python train.py --n_layer=8 --d_model=128 --n_head=4 --n_kv_head=4 --head_dim=32 --d_mlp=320 --vocab_size=1024 --activation="swiglu" --norm="rmsnorm" --norm_place="pre" --norm_eps=1e-07 --positions="rope" --rope_base=1020.0 --rope_fraction=0.5 --qk_norm=true --attn_scale=0.213 --bias="none" --tie_embeddings=false --parallel_block=false --extras=["local attention windows", "attention sinks", "value embeddings", "hashed n-gram embeddings", "a smear gate", "an embedding shortcut", "learned residual scales", "capped logits"] --init="normal" --init_std_qkv=0.0442 --init_std_o=0.0 --init_std_up=0.0442 --init_std_down=0.0 --optimizer="adamw" --lr=0.00264 --beta1=0.9 --beta2=0.98 --weight_decay=0.044 --lr_head=0.00658 --warmup_steps=204 --schedule="wsd" --decay_fraction=0.747 --decay_shape="sqrt" --final_lr_fraction=0.05 --batch_tokens=[8192, 16384, 24576] --seq_len=512 --doc_mask=true --train_tokens=120200000 --steps=7626 --dataset="wikipedia_en"
Each number is 500 + 25 x the weight over its row's rms, rounded and kept within 0 to 999. Layers, rows and columns count from 0. Numbers have three digits each. The size before them is the row's rms in percent of the matrix's.

# gate: layer 5 MLP gate, 320x128, rms 0.164, rows 161-177, columns 0-127
# up: layer 5 MLP up, 320x128, rms 0.171, rows 161-176, columns 0-127
# down: layer 5 MLP down (transposed), 320x128, rms 0.166, rows 161-176, columns 0-127
gate161 092:492501460468504509491484503484492495471472510494458536487497510563528471472425443491485481514528483514519459506531516464546502487498476480536505544428527491490501443481550484503487524510512520489494458496496489515495505479506494528525499500509449476492509501561470500519500531477490495503505482518488513498535498500472477524502486501463510473456539519482491535500496487483524501469527
up161 092:493494502496498484511487473548512505512520502469504493485474520448500513489538498493492495484479485505548488564465497531503521541493471490494508468506454528474491532466511518438568493493516505510512479467505547445466526468482505484516463513502509485526531523487504538500530527538499507515501514501519528492470504509491503498492506534512519500468500471578528494523504486522477540476447
down161 095:530502499486473495505473483554466476459515494516493502532464482522484480497481472492512506458496485517547501487530533442479467486574506520540549518511526487513496521501514515476458465484501527487481503538495505487465476519514484516492545458509500515515516487496497436499475522514481539479512479495538477513488470503494485522532502465470476479528480508487474520472463512497507527530439
gate162 088:476548519483497505519521509518455469516480492497494521494578529510510501498505557490501519496485459489454552492515491504486508524519513499476519477463522488479552450540512543484491503549492506472510489450481495512480570519512485490465490472485521507549492476514494457503499467495509483544480505478514518498514475466484474471484520471469533521493482488493495502496532477505534476464513
up162 089:490507471481450488502488548456505480492475487516517497501537492476508518496504575523508520527513479490449537489551493496459477541495495545493535493483483495488547490507513521466464502501478522496557472482458466482503563536492537527461494506515519500546514489496522468510510507468485482537483494514481499479515463495473484481494511457474509501506495502545510508501531509503517468470464
down162 091:526509500533536478480536623485467526495496509502478500517497513518495510498477515501472513500512509504531500491490494477502459506472488507521515515485511493503486491506516528476493515492475519485475482503472510536492519502482493491489510536504478514519513495520475478514498466493518533501532486526534524638500500499459523492505499513484467491556509522490500457510496524487487485503492
gate163 100:492531511542509527507496490526479528522526471475509487454531548503487510486499490489506491444505523489468527484522512481471449479498481511514528492461565520504532500531509522537550479516497502520502513484544476529485514482497514498506504491522448463507474519494468497478512512522538514503500490507515545475496529493549507471538526533498523481481492492490474477488503487441438509552535
up163 100:496487521520536461469497484526540485521485527500503470495527496536492533512512488486500475519528468556484501532481459476473482420475467523495497488516497523484495460461506533512515517539521524517479499478495487547502443491488503494505442499508471511493429501512479524499483497524504522508514474461519513525515517508528487487531496491489503487518538456514535455490450471524495488499528
down163 099:490515518490538502493522502495496457502461529520473470519468482442528497504511497456504509500492476479521491510484545512470517503502495515507504550535507488473478495489506474449483539467521495499485485514529526453527477452527474533487489486499504472527503475549454521561465518530475515494471530493518505533498477495459485491522521496496459458512479453515524536517498479459463493528525
gate164 095:475503519499498468501514487511447476503481495507480497473488501542536506493471510488466520483509525455465550507459535498499445494524510491527498521501509484497530513480473500512537518518466493503464534486518521509527476474483484549557495521508480469457483491485519527472482501543515494499510488472486542435486505493534518533513512517489462533465516518516513531461453466493462541481524
up164 101:545482499525474482522507504554496538470525487514517488511523455489450475480478467520473513486529534520484442495502486508504493474505500475473521439487456518502445491509506500539492498501508491507532472474478528491495478482491477477504496519484464505491481469529479495504495520499523517415450491486478478519496496494489475499512513538487505483542472494491506448530547530472487484507550
down164 096:503484497557477526531462465496492513490496466531517517563484504521485516506474471501482510486465481537485494493503517523495528547497538482485522508491503496493492488543464525470503475492517524511478487536496503466484525519515522531491507543537478488481504514500487530519538495491486522474489499529496502499515471538475457438500459456467448503431508482494503508535506541479544507468467
gate165 107:487485448484495503482522513468523498500469501498511483473486519480495523520466476520510509500519486526536496510537502453560466421490465519496520487479499553518472493492484535516474485496501514481501465492469486475486482537519485482486536515475495522513439524497481513493494552506478552472468530523537469489511470539545484489479498476525496492467533505464550515497510495505514499458516
up165 108:476454517480464511523478493497508478479523495525492492505500481504548519475533486504526488533500483517475508454494468510481482481477472477507502514530550472462493511529477499511490482476478507467502477479530527514494537505486524523445517508512507506509503456487517510475536444507485501508474490445474444473540486486510448431476502476501509493492486524478448449459470497536486494499514
down165 111:460507490464493505551503438520473486476499503510470507555464522478502489485484522533507510493483485511488546494495524460488508519504551503502511482495481524516500490536524479518508469484530477514479464448494465519481474489522502506547495507498500509514486486555474485494473487543513515521498512434535474581487489509494447501499505511493500489522479480511531513513505574490516497525495
gate166 099:505485468502516486506460458517491559497481489497498545509506513487490497498531491476546503508469486490462529457516546474445495527496484517474510535505524495509519503487488528513486516480491521492531455456538516489493482530521450434521519476528492482489462518519515506523555515489500480504502470497508518498459457497507481505529454484445518516516478486450529508550503523469516501505511
up166 101:523491493515488460509494499494550471519533517529506477481534478484512462498511525507509481486505490539499493535529530502502487485482418543515478509547500509524510542491509478497498524494467505491491538542504551553532487503499494498493501518476531478544480456495536522502483435560541509502507447484512532497495494503485486496550531496500476509482450535507491480507522513487514504500522
down166 096:460488458474467494531503478552535489542472538488549490527473480493478475498522529516478501497532537501503487499505474441500518537538497513472461463514519506478464530477507476492498532475499494455527491544505466513507464442530479508519515513503529444480490493515510527514491495472472507521490533494501505480467513486456500557508492508480503515455489500522524516518523517512518536487526
gate167 104:441470484470505486554496513525433504498497528515465531496481554520468493506502539513511518501482473520463507510491525455550538484555492512484448542494503506519516492505475520456529492514477472501509505502539497518536540513482472523476517520508494494491494479532535506513487475488513507477514519509486517460518557499497511498472498545464540502483496498461512487469470518491534488481472
up167 104:527492480495443506483509464481518483505509443467477529503494464512516480485520505471493474507489506466506479504531483486465526507474485473469514519483536486547535506469518468506494542526499586511535505516486487496510553506522527523501497463496477498508530481501517506510497535498521459487445499481498479483463473471480470511492477469536518499505515523500505513543451465563519496526508
down167 104:521476510520510540525480459500501444516466500477529542500475494492516495507515566527501511481505503529502479496537537470527501501501491513483523512481511486496453504481496538503506534514490495536495508457501503508516465508536499462508495509517490524484481486524479494522493475488501524492514550504526498485447482543520472527495536521469571460502477525426512527511491518480464558474489
gate168 103:540509486463533486519502491502498541517485497430509529507545492479510510495513480463551512532481444502484517498517519462504486482543481501510491517506539514495510497447518516506460519520490507543518480520494482480438478492518480518480548530469516457496505505466510458515528491471529512507500517537471502477494511492533490439510495480455516504478504484487463488461515441486486506496511
up168 106:498497497503485456493524511483455481537527516488446450493512543537489521519557494530471512537485528465534491512478482499485505511436525491495503504495473554490476487514509499501478518507545521472461516531492555520516488498445528472508471508540509508509470520505485513526493519482503516473495508509503468524488526462459513511436517506490512445477492490531510539505485487501491473476508
down168 105:501481502506466497427470500535541463543500475514463491498499473483461477514493556503478465489532463509530499487490466538503511512489530518458502480540485506517520516525506518493525495546457467504506470488498491516499500465490503508559493516473550475480470532488481507495482468545494504490482477500502485527490491530538500434496481478542469479501502507524486482541492537488474514508470
gate169 097:480505502520458544516511470501502468489473517498478509476515530481486506519514478522471474448538521527503480523479499482531505469535487499498522518470499456530527536485474505457505500547468452456495494529528512476554529427494520510453524536487483492517534505506504484463494471489492484511492494515505518475537515484488528531526522518517475450484512492471484536504461477502455503503474
up169 101:502469497493488509518531485502471477525515550517502492511503504469510521480505519517482508458504478479477510478485528475535529507547437492506465471482505495512527502463469470415479546485479474484503472500504546502487482499502526565476530491464485492511559534514519487500492485483546533475525518520507493465468495482503522522494530512460474477488491514503476546487531477467506500479476
down169 099:496534500459484472447492563444511478553493491484490455526492522528504490521479474504493527468483507475488511506511497512530521485491494505531501508525497523481477490492503495579490506499532481468476485484503564517497510553502474571515465521547474512494484464499480541482498512494469454525494483507483495513493473516528510509491458478503489496502479510496502509515527466445531496493483
gate170 108:488464500486500489581505476471517481448491512531501501469516475531488467488428500483536477527509472484539495505490512506512496529498475472488520504513490537474478529504507493523512469506529499488494496503516492520465513489527494466501539550515512435468492474499523491499508510538554437507513469510518487521559491568466498479495502506507489538528493500517500529503507511472514506522506
up170 102:491469465510507495484521515534481529524521484471481498488517454512488475494524495478456493499461529511506513472545504536456507468459473491533525487512515496492493514534529507521505492469490510527518465464496516497460523535454489468490530480504545466506534579451466507511501477484501515522528514510469508493498468501504488494466501504541565483514484520507522509478532539538498460482507
down170 103:465439535538484471483521504532512500538520463490492475541477492551456496521547509506433485487486527523523562529501511495504527491525513521511516467484500501460472528519449503531527506499479518525560504517527478536522519520502525476505496504494511530537508497476487474482522551487470490513487485485502487493480514505526532471482502470502539494486505502524486487532535504526481519517539
gate171 092:545531538506508509533522511474528517473464505504515521502473484479509532533509460497515480511470459493491501478525525467483510512500493495493524555476516513528514522499490526447539507474514499449504478515475522522508527524499540469526532474465538498471535482546490505485532500501477495532497490475526508469509520520460499462490547489493479544457531482470524492457477527489540462477531
up171 099:488588491471487483511474539521487569510505506511507503500449501498547456487496544486470486504512492524517505516480521503495501493467470452502526502441501486489491488460495525478487492477525529502519519494515502502503530523500507525518486502523479469502435484483503461525489493462511500478518516512472552480527523506480490477474479515517455509476536446469503465501506457491529499470515
down171 099:511481490519517511504503419505469503531500503499506480500522545488503504511492515539503527481517456537551492498464518541501483473542492518531512499528519458461480517467489482517464497522511525525500481472517532480491517481511489482504470488470470521499452524495517488512491504507487500533479514512511512548513487527568537491523519516443507491534534523467505500534528482549472479542466
gate172 107:497494491466470525506530498508481521483502479527462518509493485513492513539484515505489532522498486507525515486493509486478485476511494485509469469439497516483522503473532497470527516502463543477477460513528459509478528548530477457474459503507520499543447520471473517512564489552460498481466465458506527510486492526504498519503505501508517415492484538511512511510527513485549495512487
up172 100:500516505463506491493504506527513484505519518564477480537524487489504494487502467513454525523499457528493477492479504520499514508478467499475536503444489474495493488459528500502505512435468501476503488509545471478484511514467474513493472557515509496492472548475528494468550505515448447521460488461516514498494492497517516444481466526515512469483468510494526496438497529492501499482521
down172 097:526444485492495512502456514490480516491526441493451493476507514454512518507497496475481519475484464460517466503512499496452511470518510510503485484481446483489519496505492499487466520496504523474484497493460532499493524534472500478462532461504490520508469494545558497472471490518487523498522518536513510535493500463476482509523527497532518498544469523501468486516449492570512515443507
gate173 091:489513491498510467523506495525492549525510509550502526496472506534544477530481465481471499538506500507515482512454493510511504530502533517536518508461548539507509532459485501508462449491473531449504509466490525526473551479465506531497540529506520550491515508532489520464474507500534472506535489501500493506534521499529507491520506498480503510514433497486495525475476495486468562522496
up173 095:502494519520501514506498460488511496504490487474510527502561527507465458483448537519517501500507480451477505499471470499537567495490485513480512484497440481517487484502504503482519515538493501546500483511460484484519524459498481470449474496475494523479511486453528494526490482472455502504463489422476515489483476472471512531478517491507475533496489517528530535456486493497522513458504
down173 094:529535472500530509519480465516507487530473487480489500492454521512528479526495481465476533485513495534484492506513491510484513470509493516491488517504448516483517526486521486512476499504491491535522466498496502500485485461457521523526518533497514505504492533571491493520491458506470485520493528476498498420457532466458545527452494493504464466408506498510521478505508514505502478525474
gate174 109:481481518447476460485529462543509507466495539457486511486491518522487465513503484517480479500470496502494562464546494545502507536486492519507518514436467509451522498492512520480510508516509485479503447496511509533488565522494496478504515508535531515497512509488511530500534561512507511516484499498508486477476518529538485487508485547497535440501460527494493553501510479508493484506482
up174 106:439486497516481485472533482508461502536489489484542545515487521513484489456532544522525499503459492469507542492543480491514486485521504510502500504482472522470489473478456506491501492508459480533494514528524544511536550513532516506529511520494511540532505470554498542505533511555503520521498468511495496517508493495514458513434529549529491474489496515487471529500504465490486523510488
down174 105:476487481500469452537534566512500490501534517513508513510509510484527483474487518465527484507502495528531519515476461474521507547518519496480540479485499497501506494511514531448457500478472478434518513528489472500540461502533490510492539493531494463474479509462516485505463495480485512466450470492493486548506501494466515483540506510491512480539494522544538492501507437499508473470494
gate175 104:492513521488489497528479502488510496541483480502496523489516492516512500555492533537446488530525509523555496515534497503437522479547489505488535498450495534464504484443501518489521518469459474519499530503522497462529516522500517482476484479477501510463516515522479514471506568477511465487523505495457478511488445494479478486471497475461495498479530504490489503469520527462474469482460
up175 100:511514493520493468485462496489511520508518493498541526493474500518498554543475485473473488517457495470514527499535514490516489516482456495503518492491495529512528510477506501484501509498479485502537519569475526489504483519502463483489539476456526477435511484547585514517521501503501497555493467508504503520495502483539489504536452462516475504508484492488499493496515511449488481513431
down175 102:532504506498514467492515548497503548492529508499485535510503498489482463483516504513504491512513526461526568563509495482529512538492476525516511495463476499500533472476497532469507537491488469516508526502511546477533531492480492494474528500450492506476518453465513495523524472498469492457478518506475514477537514454515484451493559499462522547482483454478485512481500510519526482499480
gate176 097:434507559525542549508474486469514486520489526541502486484523505515511486523530519509521505515457549517551487499531505517472460473504487497495495520486522529524461481499486514487453486472462487466482525497493492473459513479520483497470498493486480486532502502540471516512483472508541508487542500562510509498515483536464517506492518499508499484465526476527486522498501577514476472500479
up176 096:496465529497517487493504492516514464529481477497500487499543507534497479538523518512494457522462506499513471490456509498441501511494508494489504484491529525520457506507515554480507522484514527511536539475475474507522504429527507523509501475485457470477504520501421509483478444502511506488505538493484476507512535528478505501470509497465475469460520473552514567492514520502507491485524
down176 094:514497525517473527462476588506500472497521521524527488524454514472490518468550475487500506493495517527501470497503511505528518540494533490516503473497541465487486510498494450528485492445509505529543528486494494493528509499473522521472522557546495481453521492542500534488508512465480491501484478519514482514479476472474500544516481519503505510458557538511487500500513490512526496448509
gate177 097:520495520503517470498459483448504501466477496503485520477525510500514482463494488499503526497458486489509476542574540497516494528486479479507544498515502498468514478466548495469516475517481479544522492453475497499475523452502505466473499487482535509520480528515527557479568563505500499519527492504485515480480531516520460504536457478509534501507537495483499498466501492531515514487520